Each number is 500 + 50 x the weight over its row's rms, rounded and kept within 0 to 999. Layers, rows and columns count from 0. Numbers have three digits each. The size before them is the row's rms in percent of the matrix's.

# layer 6 MLP down, 512x1024, rms 0.0713, rows 504-511, columns 512-543
092:435448520486511468395524509522487510504569526486401521513551530516479493545462557543495486481584
097:540472515484435476522473526456526472484504545542531496493467469555536496447455525418489527483467
098:531550475497498473409485554487532555487530504555428496498498438589533496523490507423546414531546
098:431558506562487490495592462482512448561522658591501445520468491500544457443486576468578568423419
104:441418427435474497481526467503476465484479464464467533504493477549490592497459529525534542497526
099:442416519448510472470493537478517487523443576563546549539434500483461412429433402564427469518500
095:519402600416517511630550460525427513492579533535543422592505482513597476601491531455456535452541
100:464534476464490530500551608536477449484523589489496477481463495448583465463571519436617482506522